python train.py --num_hidden_layers=16 --hidden_size=160 --num_attention_heads=4 --num_key_value_heads=4 --head_dim=32 --intermediate_size=448 --vocab_size=16188 --hidden_act="swiglu" --norm="layernorm" --norm_place="pre" --norm_eps=1e-05 --positions="rope" --rope_theta=10000.0 --rope_fraction=1.0 --qk_norm=false --attn_scale=0.177 --bias="none" --tie_word_embeddings=false --parallel_block=false --init="uniform" --init_std_qkv=0.0455 --init_std_o=0.0565 --init_std_up=0.0651 --init_std_down=0.0651 --optimizer="soap_variant" --learning_rate=0.00823 --lr_mult_up=0.68 --lr_head=0.0119 --max_grad_norm=0.5 --warmup_steps=200 --schedule="wsd" --decay_fraction=1.0 --decay_shape="linear" --final_lr_fraction=0.1 --batch_tokens=131072 --max_seq_len=512 --doc_mask=true --train_tokens=500500000 --max_steps=3819 --dataset="wikipedia_en"
Each number is 500 + 25 x the weight over the matrix's rms, rounded and kept within 0 to 999. Layers, rows and columns count from 0. Numbers have three digits each.

# v: layer 10 attention value, 128x160, rms 0.0457, rows 67-127, columns 80-119
# o: layer 10 attention output (transposed), 128x160, rms 0.0567, rows 67-127, columns 80-119
# q: layer 10 attention query, 128x160, rms 0.0454, rows 96-127, columns 80-119
# k: layer 10 attention key, 128x160, rms 0.0455, rows 96-127, columns 80-119
# gate: layer 10 MLP gate, 448x160, rms 0.0651, rows 0-37, columns 80-119
# up: layer 10 MLP up, 448x160, rms 0.0652, rows 0-37, columns 80-119
# down: layer 10 MLP down (transposed), 448x160, rms 0.0651, rows 0-37, columns 80-119
v67:474512515495510536510478488502515488480513474530528519488478488541489455548461508501481520487514475456479467552540521515
o67:474482507543494471478492500487494496445484461527471527479494453495464543509500509485499549465440453508532532523482515495
v68:530473447506552487491494531488462528479478523519521493519493514501509481493541480492516511521477533521478526500531481493
o68:523475483536517471473494501480474513488488536469526496491489513517536475473505515502504509549505537473488524489515516517
v69:530508502493471510462524499464497499502469493504509496493509485508507491505500500529507472533526503503500518464497523477
o69:508494473501493489486472496493497495486535461503493505492511494511499521506515484490503453506492478516508482491494507479
v70:487496503487496465511512499451507506485513523498516511452523459497531481508452520494516480483494467438501464537543486460
o70:506462493523495467481529516477531494523510544504500506461523515519490456538508508470559496486475528529509541500457468483
v71:474520526501531494490506485466489513475496524479488450500512499520470490500477496550520499457489467508510505506534514546
o71:462514511527497521528453513521490523473543499534492506491496485490488467530519512516509479504511469518521515507518502495
v72:512502484529521471459507497499501486504462492498524518531499494529505506514540504477470490524521530482514517496504485517
o72:495508508470500459486478516517517503506463479492495515488481511543525490513531503464484478518526490487525497506476496520
v73:511492484458490498508524497560530524473486500510486474495527507493501533492509475480510501502517518495524527502453481516
o73:493532484486500512534524516525511490496516494467490488524529506515515515488463490486526501521520510509513500545478503541
v74:523521491469478533471525509477492510514534491478492520510531488506500492512479504510490489477490474450512473483488487486
o74:482517496493483500499521495511473520515497474441477509494485510478512508514478472507490536518499482525511521464495499496
v75:482514521507492506526479501488472535492494480499473477489498484514463488509463498525498509488449482465510515535500491520
o75:532508526497491503493481518477494489507494478523485486513468484485469505520469511521485518472512506528489515512482490488
v76:512516498497481480495576508509508507485472495487511495502465487513484516498527464493488524510496503577484546522448489528
o76:511518473515495518486533503491526472501524499524474518500488481534500512484508481460499515482510493475480483489524505483
v77:520503509483531483559461508520495496461508526502492496505537469532494473515528509457491478504493530530513474511523497537
o77:495510527492514527543523508509511447465461466497529456481490491526496468476504514509492510498515499484530491434495497510
v78:470480519506456516490552510518535516541495496493473492523519502479491552504438510511481492521497502488521532515435474467
o78:452507488482492510482511512500538491514494505490492506486492441495513532473445499524515472516476503509493542542505496483
v79:523544520507512461507494468496508477512515513501540516506458485484465496529525500500496505467523522503500517514508505518
o79:508503502484489500485479508465513456496500524539535479487498513510493517518551466499494503466504494548498531522476459486
v80:484511499484482499473480517505507531492502503481545531531478492489538490518516483517464561504545502514484523524529480525
o80:513528501488523482504514472469507552528492491489493541482492485506525499489539491510510501504503523482519492519492488549
v81:493495511471475529457493518526514528505498513478511486505462524465484513513483492499498482513503511456480563500468464504
o81:501520516476502512467499519507505481486499515484471519485514491517492494525503539534533518505511520496508524526502536461
v82:520520524514506491554504540507522485467521459487502488482509455523477486499510533482494514506485463471486480513509510501
o82:490483511507520460496506522501516450522483478507515495502523487476536476490515535535508519465489470507512517495503542474
v83:490535476518496499479485518529505540527498489492503483503510485517494493502518517464440513506524529529536515487473491507
o83:523539492474510505478501498484489532516481508531493492517509473492476479507471512495473522502515502517533505514529494520
v84:480530525494491491492532531524486510505479490510499489524461508495504503480488503508496478466484508473492496505506519533
o84:528512462510479508468477475462540510512495527530503543482488504482479550499530495486504492530469485503506521502496501496
v85:438505524499497507507563513500457507490512508507468509521469533500500516475457539496534465485464481484502473504487505524
o85:445520493517485464481496502512486470526513478571465481496513461493502503490473500476508497501491464473456535530510494507
v86:526495449478550462546467533495486531466509488515464503500491498517493502491553454457472481498541548498496466488563498527
o86:513500482508498501509501513462501498470489477480507461548463514537495475503531492450497531556532505513509507493504506526
v87:521492501485538492517540488524472510474484483484458533496505505475544477507536495492513515497537491531474506493492521492
o87:507516524534496510507466510521507489502526501486503511501501501532482514510490487454511493493494531491528512500495532514
v88:505468479502497508521523489502531506515526509477471504514536525483481536477534504508500491511466534495444544517478470511
o88:472526480478480508518479515518511487502492508462486507500504526487488493477518487500512482506507487481481503499492493513
v89:451428487527467510487545450500507512507485511479521494512472450471503527477482487534533490512493446497506520511443498477
o89:522486492520477540436531494506518514512501489482484508517531475505498520500503506492512464495478499477506520517450518451
v90:493546464497493509515522515475488493548505544514520533500481542509476502476478489530512480500498433486511467487461550503
o90:501498475512497493501498478503458520521482512491516512490498483500520512532481519482477508463470487535476505481497503476
v91:461484479466502500518505508503468495494512474477491479507499513491512476484519527470534488481497506523521470503481505496
o91:498502486494546504479504503538537517506507478546532463494503508507487508486464496500479469486520511499519526513496476513
v92:500500498510478522477492507482507490511495532497538488547502533525501498495484485505506487441464508534489517472502491531
o92:491501494502494478479472534470511456470461508521519511501444546462492497504472443474508502480491479510512499554503524493
v93:509502519503494476506481528512485461492545515474488485506473514500451484487484525520529509513484469496519471497503540467
o93:476503499550511490474511514518491513507525526531531475571488514502524517511477505503499543531478503511512547488480511454
v94:550473470505510475506485517490514462474481510480474484472542480517516509491485502495511484462512482497515473532531517459
o94:544512468514531465539481522486495465514518484507497471491510502502488526511462504508500534532505466469472488496521511475
v95:531498462520502456489521464463490509522512495508502459499536450483521507501537485485482499510532521497459512529500487502
o95:527458486505483491467511486484493488536519493499504482506495510537499480533529494507524481525514487471468495544536453535
q96:474488496479525503515510503517544477535432482501532468513508487500474500493506511506480522484467487519491522497505502515
k96:509487517496520493523505509458480500488521516465490503529515475486495551507491487547513509502544505481511507497511533485
q97:496491486481498520504550496541475512485509494475518505506503501477491531508499470471494501482502495490501500514471512469
k97:503486526478515480505476489531522484472523498498516481493525496477489518463478528530511523459492484486488492518503514497
q98:471497480495481475527487503483489493531540479505460541526495493510515476510504490487492492529467489503525527489458462540
k98:506494505524453496498507491498505513518493487481490496500450509529543455478505518508519526478492541474498503456501531514
q99:534490522495492552479529508471490487452479511457514481523468495494459544485475492506508523435503480496467503513465505467
k99:487500490486560493547511495528494503474547519540488500511507442479497499526518521530465466500512500565486478525486524514
q100:431500507460474494504531434467509504516494499511506496516533501486480507498476545462514455486479518512463488505502480501
k100:520498489504503534495500476493495520521473530458472481487506562492508501527471476510542490467496486521517477486499489517
q101:558468521513566543477533458481523535571427478486550487523495504468485496511510506520528513533526530462510460512518532491
k101:469503543508518553515544456484494492520532532481460476495532495497507525501484479544506460484508511542503500512504485472
q102:460492510481478499525510504490492556490489488516494505502503487516468570490526497501509465475483488505485497531494488483
k102:491429488509556480529530534472490510500523467518525445513453465465514516521504436532523468472511515549515502511525539485
q103:538489535528528528502517506422482570504458506488537472458527508504488489449525515540520504513499511530519463517503507505
k103:512490521498526528530469456486484547517500470461462493504427503500509500489516522520489447533512564503528488485456494458
q104:488505512505482498489512496504489486463512478511515509532437508510549476520486466529501512505518506490483529534482504453
k104:499484509545489481477473542581531526463518494554520533527497512530519501512477475485514544509489496483473535491479495482
q105:477480538484500456522451495455493540526506471471470517515523496434550490498507523508515486526554520489478480559447483497
k105:493498474536482542482473528507464543492501472477447497465481465499537503508489555523516487533516509461504520505552525470
q106:492491486487514522451517521489493479486468469475498494468506493461484532494495478525461455497486491504492533489548499479
k106:463453528495525523468549497501485524517489467486510530460527532522487474509496506519494469516515522524479512516496482508
q107:543475538517502527493465528488511516457485522436536480528451463508524496481499528469539483488532492516488469478499500483
k107:502487489491477461485481510477527536473555505501502500488479464503455503505491492521486485508521555521469525549507453484
q108:531490506515479498504501462503542498503483489545515511510525532487535466510522526462535523539529512481461457555533508499
k108:481527514520493522524493530495506473509494487498515502485487473505487553504506474498536470535474462527513548491468508454
q109:508486478486510467550515510526508475509513456512489536517483517457503486516536501499507500476518460496485510475462516486
k109:496496450485524462507525519479496533510504510457515489510501490477510528483499503535477533488512451526480503504444505515
q110:469489513517471486461495524535433502506504477506519462465512518520511510538553499452529509514497544510475582514537487448
k110:516468471546525511483500524521431513519470503476515529535556486491507534464504486476530534439479497498504489493518520486
q111:506462454514455475491494473573501449510510501510515533536530480491520531499460548488468493519522472519423508501469502483
k111:519491503528495506495501477517531449504483464455500506500515476483501449493517495508535486520503505578497529510538473538
q112:469481502496484476497498488501522491505515516488519505465517498496475490502504499514502486542509472486496518519470477465
k112:501526473446548497547494537443488504509515504487488490506497481467473499467530515507489472508523463483503455507479553547
q113:513534506513494488529502545499509484505525493484506490476468485525462531507473500531432477484434496519510489438510520521
k113:478488474482509480494492482477501568511493546486522462514511485489470521517494503485450491485494497510482479517520501493
q114:490468486516537506523521453500494528490497535497539467518510504471520470485483492488495512516523526476523531501444529509
k114:518487502501444507470524478502469494505512487497452519514470476532523467483507512467541507506476516468483519501481494488
q115:508518485490481537482506480511499494497497486476438547492538507537498521450523493512503513491505486467459476508512468508
k115:494532468517485491515508526506475489523517505483469534480497505511520476495504520468504505542525512498497473502477457448
q116:476513526458458500432530507476530540472465488487525523528514479492494508508536491477515507467513516493517529474504510473
k116:519511490502531528505503489515468477493521516486494511508479533497513491512476450468518482532474508550533510510539479482
q117:527500501503482515481507494530509494488535488471525481470510512512528506512515528509494461536478488481498548485522508475
k117:488495443483505511531500467490519504525518512482514491483543473475512458482507492508497470497521451530487446529469557506
q118:522510420525483510486488515504522495489457465496521512491488481509505525484528521475526547517486505490527502498541487551
k118:534509538486498491543463438468489468508526474499511496457523521509510490474522518489478495515471530490484503485467521511
q119:460519479470564482516494500531464476467528493502495467492527506467506516494531551555492455525494523543496491501513476550
k119:498534459522506477501506519485493474542515503542494537517516510491519491489517500485503491542514523505488539551547542504
q120:513474485473529522516477471516521504480486449503535480468512494518456489481542523508489495459466491545463513514523479511
k120:482515518523502535496442513536528541457543505454466529485545458528520510510473508463545484527487478486505468508519512524
q121:448536501481476500495494471540525478514505487538520492466510517485482501495494462478485512445463513478545492515497515517
k121:495545513474478490508536457525483522473469513469488522481523515495492482533494528518522493454486529517473522518537527529
q122:501460481535482507486473475533481486483485537470536514493478465490505510490468503509514491501506510490491483494555495505
k122:466496492500530447504510529522477521538491507512448506509519512455439474490490517540456491463450542497497444498492489538
q123:459482540487480567496487500532492451459494481501479510555485468494505496467519539555498456500528519509515509487495528512
k123:465455502490502511513515481518499474477499510482483499546475503499549447517486508521499514494525493463458494506492498472
q124:475515510516548444561444458505483467473533515491484517502483473515480493502510519488529516560517538493490472488515503495
k124:481484521504485514489482512506490492502503464522512515546522535496517514500454486523498529522502499509539471517498487511
q125:487490491510483519503544471515472499517493521492510528516531495483484539506513508524540506487501522487445483494504498538
k125:453514487517497484507534531477494458525511518503519537464521502480499460497537486469526481538507550482484506458528511476
q126:482499473505518510449495484522486530463456515533548469516446567521485503502499550508478507448496478479510477516503517495
k126:497533502503509518504530484506499528487526542494520439495523470495478495501521504490513478520485556490520518518488491507
q127:480516490568484496501504484534550522505498487493506485505527516569520522469534490489511535520501528516537512470496481504
k127:531507480456534505513515504478451513555491481503509484499505503487526471490511479456505472486512459493511469507518455513
v96:515504531469530497532521533515492526495463473495522474508509471491508509492483500478487487506493457545435505495499469511
o96:485493488489555452504463521500505534518521488533555479481502462500512521540488537528525513527514492512452502507505462489
v97:493491506518542531550501527502475492517555503508452493496467512471514504515477501506429464510484520519509506529508501485
o97:535478521458525492499469475515512520492504506489496512515477515513496505463555512483486492491454520457505460480445483503
v98:529493520498514499478493499496487499484491508489512493496482524490547487477481485509547532502524488522485485498540511507
o98:484517483492492469484487505544492535472480479473541500482453531475468467526486544490528481504511523516541505503502519499
v99:508488496464482526491505504544464471487532505485461494534475518505490494510505488521543499496516501516465487477552517505
o99:515492520491488497499490499496495542494519504530499490515480528521570474498538475465446511485514493460497495491530468455
v100:532496475463507483460466504492520525495480544512459463511479496512465533528504496480518491483501482501490522475522482508
o100:490524493480509449448491499486542486489506523524500514496509475515496479486494488504519514518531505531522485470515481519
v101:499528537472509504506505484464521524481536484505485520507513528506502523500499544530529489507486432498522526466509499479
o101:535464481473545495475479452458487500467464500462513503450527501486490492478452476497517473488533493509521489522515523494
v102:487510509509492467518479537500528516525498511509529497510530490507522532500505516499509470522521485527474492507495491476
o102:484486437523514479527530533500467469490504506540474492504557521489519493546485564515483485487495552485438469528536501475
v103:516456490471513481493495514494502533477483488470523480516499493469549515511509504504460466487506450518528473477471536525
o103:491514476518525506531496514510504507520471539507515492504489503488521506525491491506454487454487473526475481475509532516
v104:456457483497531516479504504491466504464496539527509496498493542501513501484512525493483485498550518482510516533474469513
o104:519485445509495484468506487441530483500516541520489522457503473484523495513472493467495493530484507516491539516446495503
v105:471464494505514506527480486521495467518488485531486516488482506469467520507489528508536515510520507552532499463514501507
o105:485444491502484513499545529497488463497545481511487509487476465529507512487539527493502514475515474484500530526484531511
v106:474490516530533491495520492489545457484499492462480502503559519499505469513479478464474475484488500521519465493494511522
o106:479485516516547489488545527556503513487469501470447498502577494481512453474548459523470501479495498526498528479513494534
v107:512510449538530496443492490474501486518516456523495489511528509535543530527503502523500511510511509514525497493466464510
o107:518456473545476515467529519531522547500469522516480505510518497512515482533507502519485518513490462492488498512480489478
v108:508489465526543479529492504509525528512508535491449509452488483501498469522487484511521496493461503520484520512477490499
o108:452469523504476473490490492527515557433506519517501488474491475489536499484510508483539522481471490472520512458495457430
v109:450478476493488518505489522488512454494517492522512463483524518501508506509498511492472469503491469457505504506477481438
o109:528453523500463470500487483491497514494496501531489542562498503483485501504519505493486474548535510461502515503456518472
v110:507510485509499495515548491500531548506538516477494496485487499522541497519473506506474474469473487462505464523481506486
o110:491486504496496460500526515495532478491469544460474505502550501511524466471483491492509444462507488468526486493481465504
v111:509476494515496478524540478489508457470503500476485505502515505500484501466488515491456479497487521507510512534458530506
o111:524499462495451474540515526493535502490501472487467461472502491486518545495514481503484464504524508501480533420449506473
v112:507520483519487510492535529506500531502535494508516545519529518470481505511464495465491484488522480490501492472517499516
o112:530514479471535473490536482474468491467517499568477512484477519493513484504479445469444493510493518512499517499473498524
v113:516504508477466509493495481501486490513487533477517503484524478507462528479487497522468502455545467501493484504481474537
o113:481487499492512503492482511516521476530520529530512497464533461502467519493439486508504460526519470496530509509491507450
v114:467530524469493508502525515510483475498477490489494517509466509530525498478487491505512512495480495485510506462512505529
o114:536536493528516463490479511492471515517489484493460476490462491461506487542477547483485523509532491513537508511517492545
v115:526521498504513453509496473458489541465496488492497517466506483487498533487499476502506537504483525524512491477471511488
o115:517499501477543477500540487451451519492521492460461511504467460503467517502550482510505538492502516492512548513525479492
v116:503509516531519466526494530470485477500512539510469510469536486472532531524514516480553505478508523490509515503479513469
o116:538494507468514485501524497428509451478509494493488545469492469455502501499462502532504500475486461529489530517539548462
v117:499496509483456488464491510489503478490499505496500451469535486452517481515491488529462522539503494467484474521480478490
o117:521439531528546528506552448457460504472502514507538470484494513508528521518510462498482504514491534497521520508424496474
v118:480538486484492466520471509513488503481496479460486517529515536488494491497514490502519495520526481491498466468473477488
o118:519516518476528495480499511492512481462490488470459483447492517510469509494485467523490531518471518533540440510478481494
v119:524512468513508538504488491488526484503507498481509474460521497511475478512513499501454498476523483508485501470531514494
o119:522502531498546488496484497512482513480487534486492486505498537507477493502520514480485497509520471488486503465525489483
v120:487465474470483510516491489496495503496494453532514487475488501536483530471477492507508521539485524471490481475469494540
o120:486476561530507529466487451528483474526506495490502515515529485491490528503466503466494438497467518485482542488459453509
v121:492497515483486494488488478478500499554572465435473485548549479509512482517492504508575495493485519460513509481490483518
o121:481540516477498505489508491466453480511519505463506509496484502504521486507493465495504471521499521496517486466504533522
v122:485535483506557503494479501515517461489517493498500511500524477467484505485468481519497486546487483492479494485504502513
o122:455498553461528477554523499496521466500460544459514471522517450499463477497500511494505489464494486504501505508512494493
v123:504505509488538489474495449535498482457528538491473468529494534535503458473497491521503531487506499508471540531498478519
o123:508521493499505543513468478505487515485535553511533498492459464485486477507536498477477522537524531491519492539481497510
v124:528496502503492508499482483479492484477481488437467484523524528490500492485533526488512512469564492475511528496483500484
o124:472526515486483537523521494457549535519476546472533506458486517520541495503509500529529508521526474502485497483511487499
v125:449479519524522488553506487506535523500541497524493520513481474485549505510508466481468473511522536495518527490520496493
o125:477538458520512469521505528512477489487536457486490474519464522499516499496481500506554457445505524487542545491522525474
v126:471510526510489512466473485461498485516515489501493475531494500519526496530460456503489533473482502486505491543483521467
o126:516519447471479455511552526508518537505474472477454494443463491556527481511503449488491536453488510478468536532502487474
v127:512497507480492511474482489483489559462488477485493487539485477481530504538490546539513483543490498466501491499485504487
o127:501485490464507548515530473510514536488498470483504498524464484539510519506449510525465494488519557511495451511503500490
gate0:485520465489479522514487515539481552481501499479526448498539494544488474506473462499461534511507482513530482495521525517
up0:507519507462478489431511530533483516493505529436513471549486519520497521507484476512492471526501465492502485485429468558
down0:507490502496510517487535515494522465467497536468475512522479481477518526486460462501494504543502506505449515504443497494
gate1:490503505510517504522492471533506536471477501471537502529517492483486518525476500507502510473488476440494464480504519517
up1:470473518473452474481485504472534473453466490518474488536497482498471497529513472543517534479485532540505525455535456505
down1:531511476492525498487527525477500497491533482498511505503497522488524508499513502494475497520527480485524496522495495521
gate2:466500474529497480518460489502545482471504484507515490518492507493508531500488541504510533508490497506496482463474485506
up2:480519484510452527492492510496504519510480485463528488473474493474466526523504533492508530524526521517470504497524501516
down2:505488518487542487490484487501471472499494495521480476478471507473510527503520461506456463495488473493507475486472489508
gate3:532456507509506469502472531505513488487509513514504501480530522465491535521505496512554480481507523519509505500430499514
up3:464508503500509511500523483474517488469470497471532492445510534466474487482540495513486523449524461446476520497499514483
down3:530502512545547506489499485513511512494532451532513433489502554494522511514519493505488487498499480482523505476491492530
gate4:547491517533490479496494447521441457489471513503524537575491499531549538476490485525518485514555508471507510519479505505
up4:493499496489484507531501476535481502541468499495458511509456541531506476511527555521470540441498534505507534511475461508
down4:497492448518475499498517507488484483475542521497539497435504536539472534504522489499486499502472478469462474496522485503
gate5:475476535515498534485503514484455526509507460484518530515473545484485481489487531441512538525518506468515527474502502520
up5:521465508480534502484503478508512492493548476510521521478441506528490481462493488478510470512512495532517466508529557512
down5:483503469559490482447485491508478501514492530493481490489512496521504549525503529535506482516495479543492533474464471463
gate6:492524525492550489539506462537539483499522515538443451496495513486476480452457525460491460500497443504482519490544505545
up6:516485498525490486465484550527506449509538534531516482504502524546502515524482507452534502546532487468487450473475492490
down6:463506483426559514470477488507538452514475486499490507530509446481520507514478511522518493492492508488492480442505493540
gate7:485479473511485451494503493462460527468464539545532509520500477502512485490459542530491488508529527507527516558465478527
up7:479510491485479510426453468473491495480485535476529483475535487509459483531507522479472468481454461499476528531494539476
down7:495497485439481489471487477464486478470440524515510490483549492459490507467482466501457525507517453499501494527465493505
gate8:558500495435454500486481515509526470514507490465524526480513508519529506553498500520489478541502541488517507549476460526
up8:481483535446515494530470529489551497513505500532471498498507536467489488525525486511472471514504502475545480522501539458
down8:492511516493475499528532450473500474451495521510495488504491482466512507453484483534497518503481492523486542501493471507
gate9:515472524462539494515485519530510467538495475496525521524507512492487510482534487490471474448513564500505484503509504473
up9:502503492481522460535521518501457510517505457502488514543517531483501499534524510532455478461491532495549493504543502469
down9:473494481552453511502482474516481534476485517500459483509456485501498511513495497503486504552515499471489511482499494550
gate10:499503445490480491481428457489492552500556507469508521508538547519526527487487485473508500493511536492500519520492508526
up10:467542498465485419557528486491507483511484483501489498542526513496517539441519472531502478533493501504528502514536488498
down10:480493509502453498505555465498507460477505484489536482498460496505486476502455499473482489538557481526528434562484546493
gate11:543504497511508511479522503471478506478525464500453494503518504497486473462540531494485533469483526505488554500493485517
up11:512509482500495505484521489513484497503482499517507512517518543461480499494525505496502492479426510493512546443490486511
down11:478506496505492513493472464487489501456511511534512485515495521496492507474508511478523553505504503518449526536495508516
gate12:517503482521479492458533483458528535502460469514519489497523500489483503529480547477537539537516518469470534476496471524
up12:517488464484470454453492500477505456485480517542512455473489509499521505529498499505487503523519487482477519481488473435
down12:507513492493499474478497536461490494474510515506515499510506494508519463508526525462501568526495460491545505499502484473
gate13:526474546488511530476504512520471502529488547476493527485472499510521512527504491491474558502481505511499507487470488508
up13:500508540491519491486526518524491504461501531455533473493508512505484503529493472497480501531553531462513513446491436526
down13:521486474500470474493489500513495521526495543477486514490494495482492504491494483481490516530503486467516481463443470496
gate14:494469471518511522517476457506475507433508491495510472496479500473471505537487516496459518509513505499507487478513497511
up14:518533527470470512456470484504485514518483506472493501481503516488484489525485524521452501531495533519496497552487496527
down14:478537466488520528500507487505539455490497492496435556521516514516440493509532538494516479518491492489510500505539485478
gate15:498520491485489468487498507502494479461502491494456518466482477529477550472492498507496493502503498457511512471517555501
up15:477501466475479507517533502509554496492541471506518476531522495513496495485506495513528498490476500505521444517501527531
down15:492503534493492500551479523520509530536518491568491481532505502452485509541497522480478496467501489512521486531513518549
gate16:484485514442464467453503530517538521504480472518539506515477521497496467444513483554492477517477458552486534495496517473
up16:505517545487506466502476460485520463563499515505538490463513540510473459510539505528499446526504483500524492491483533491
down16:514463506568468501470526556522497538500482502487499487528533479471469464488484455505498484542489500502489487500494503507
gate17:507465502544504502530532507522446491500518510506521496447473482505471510489500488486486467522529465529480502504510449512
up17:482472486486530531489449496535486517503564468493511498525521478535467464512479520513501455496488520481512516488504484514
down17:525523503495464464502505549490474477438485490459498523508525480482453501530529491537559509466527512507507490525534487481
gate18:500503485461473507487546483434498527468521486495536493505493435523496476491534499486468500511519443476484473505492495490
up18:493490496535515510521489519480514464428477515473502525564552530473513554547482534492472497524515493498561472496523540456
down18:532511538473460507583501496508504475520526518525510502508485530525504492517476494484527482470515513423495500487497512513
gate19:464460509497497486469503503552498449515476512519530489467488515475538490513563467493511492504511510488494529471514467487
up19:507485487518480524545454540449492531478517472477495484527528445495514500467484503524483493485481487511508501525455542528
down19:510459523477503526506443438466494535483471484553502489507495509473508502500521548518483490508502453528498501504499488497
gate20:483498505529531469511489518501509531464503530514521494499510507442516487521488505475486501496469557512522514460548559540
up20:491521513490532516477480520542522495470550505524467482494449477473568515497496492460512496477551498493500543464539529535
down20:507573510475484474492480511530475481492535506505515487469509499495525533545506475489481477464545477547477525482505522495
gate21:511484497463511499512501485488507520463519462492484465500507532504493500455537533492502464501485501494486508531526512498
up21:511478501465452514486551482474455475476526492494518478493499464508553484471492509507516511446497449500513510487508499471
down21:441502528508566451518513535516514507526479509515508504475463502476512518517479516499464523498464514485514506503472526475
gate22:526472500508496515512522461503501478491451490481488463509514485538480549514477489473502495534491499494499530485520535524
up22:483478540503495481470514526462503511493498531493522533499506506474543471470509511557514500493477527525473471504507515474
down22:532508478490461488512483536512527472497517457490463537498518482547512499443511467509498501503479493498494485500537481526
gate23:536519497485502508515435492479496509488471489516525455503491496468509500552498486501490524489464518486491470480536510551
up23:493494509463520500517470469531490504503525495476456455582487516563549479516510471466527479502512511516476487535575556538
down23:486485502533520539461521494508501504542479482555489494466506494514566497498505493478513490498465541496482532514509504513
gate24:538515450504495521506499483493491499495437481504486492524446492464506471516516477501529501507521476557468466498542491497
up24:453522537457499510479522502500486500481478503526492473478471488495496507472502530485493454491531476522490527483583521495
down24:525526460499523502466478509487474518474493505564492516481505508491548501500490527501441519534481508502530508531505492526
gate25:469522513528478513482480519497521551526513509481508493474495459515480547523484462512485492500464462538472539535508460493
up25:490525499495503533505478533513460458505501544470485493519495537525522515513514479483507546529524475521487484518504512473
down25:487466506519534484497508484502464513447461500476557473490474561495506485448455524485492513488518499493563464485477514492
gate26:466475507482464515530478462504488564487505476524471479522490460453505517500502508482498497482544523475455527501469492499
up26:479483502488512502491458502521514511516512482502502500505475529530485489543519514477496496501510495441471461527548506491
down26:467510515543497507464461501524501503501485527501518523542553507527482491442514489479527496549535475433487510460540512497
gate27:537459560495503509547467515463530475456535482525506529511530533460554504504467544487475486498507508505519511447481486484
up27:555466452485522521531516499545540505479503527525520463508511473444517449547480479503483500430470464514510532494511467514
down27:516472487500531504490524534497489484485529488554497576522512521491554526530453527469492473490446476501537528507536532509
gate28:535518490496510470483482446511516537491535463532489476531524479526501506498481491490503477516457468560484504518486499533
up28:489509463497471493504493483551513485506471534526517514461539502494524515524469469510431462447482503474486513511470491516
down28:518502482501485501524497564518537497481544521504507503516497477543469485469541517550493497528482471473525482502482499460
gate29:459488478498498461452442506513497497520524510514487525544527522517478515499492504500460499504509512461507484514501473497
up29:507537446467503497525534483519492462503532507486446498491538508527489495515490475505537494488475530468562489488515508470
down29:494498467513488539465483479531514517492554510490505500506515507526482507534503542490506512511462514545491525507503519515
gate30:452504464478551478526524492530537524487529539520446519482489508510493488484456506530483506503483492520507553497474516555
up30:533496531490476512484483481493476542539466444504499485509512512500541491545502487459499516506520488473465470495491484476
down30:550499461480504505515509501535544485495486516491500542506536515500487526492536482529502469443494499537523513496504512513
gate31:498508491532457487473515552513522510475507537498544477528516516516480510514480504492503533523483503463526544471502481501
up31:510515515468494501510551459420458477477497490508515508559486467525505488529520500479469503503490517519536451534513515503
down31:517505510524535527531538503505521525499462488528511540446496519505491501494522523526487491521504463496537478526546491512
gate32:522492502493514507560514481499485512474505521498511487498489474509533473508483477518507492489505537514517458448505539512
up32:519496465476491461488474504512469490496515478548466491489510432503525477501493513531481524488500503498478522477544530496
down32:518512502499529497479492516485503496503492471529538523493521517515488490510515508524507470503512490516527501530521493507
gate33:433505509502500473443500515521515465482511491490490476512508487469498512543516513521511529416480471454491470491489499535
up33:526544474462473526550516509515509502497537482487488497502475508517531534540513492496479506492496503483512511462498478489
down33:503466537507552535534487475524488504490531500571455466462526476496491499476464532518505510513470514512492482486494516520
gate34:507491564541517481510517479508503477460449478483532487488536542543505486483505512481486471515496520482535433473519460484
up34:544514513502503482475519516558512539451480449510484520517524474491464530527504516511509506523501478508529481495553518502
down34:475536538506456526512494537509511467504468517510462499488533514476503507479499478517504469549492460510507479495519532551
gate35:504471521473480557491497526465510547493513482498551486523481503496496506455530523550500509507553461476538515437482423458
up35:506525529494522530471517493492479480501507468447503505538505527507492517473500493470482560473480526509524502514460465514
down35:469478472521474526516523495489495533530508461487523469451543534506522530523515479479534490500535500479523510479458514475
gate36:527498499505462505477488522484539515468505507472481478535499501541519518487472510521553481456559490456512484492491550503
up36:488488480519459485502479446483506555481508539504528480523497477482505489476466491498528559534486513520500492501509510501
down36:485532477516485518461468512490463464498520484493539497465491488581504464497513511529486495538460493483519481491509497482
gate37:505495481496523529516492473494483425501491499536529493507498536460495533533545499474510559448491520532491512488484562507
up37:520514478507481497488519513480484495501512488528491515505505523500472499507468495516466475540525462556471513516542496517
down37:446530491499516490460504516511485510490507536503447501481507451522492480477492503493495478534499504500518498488446481472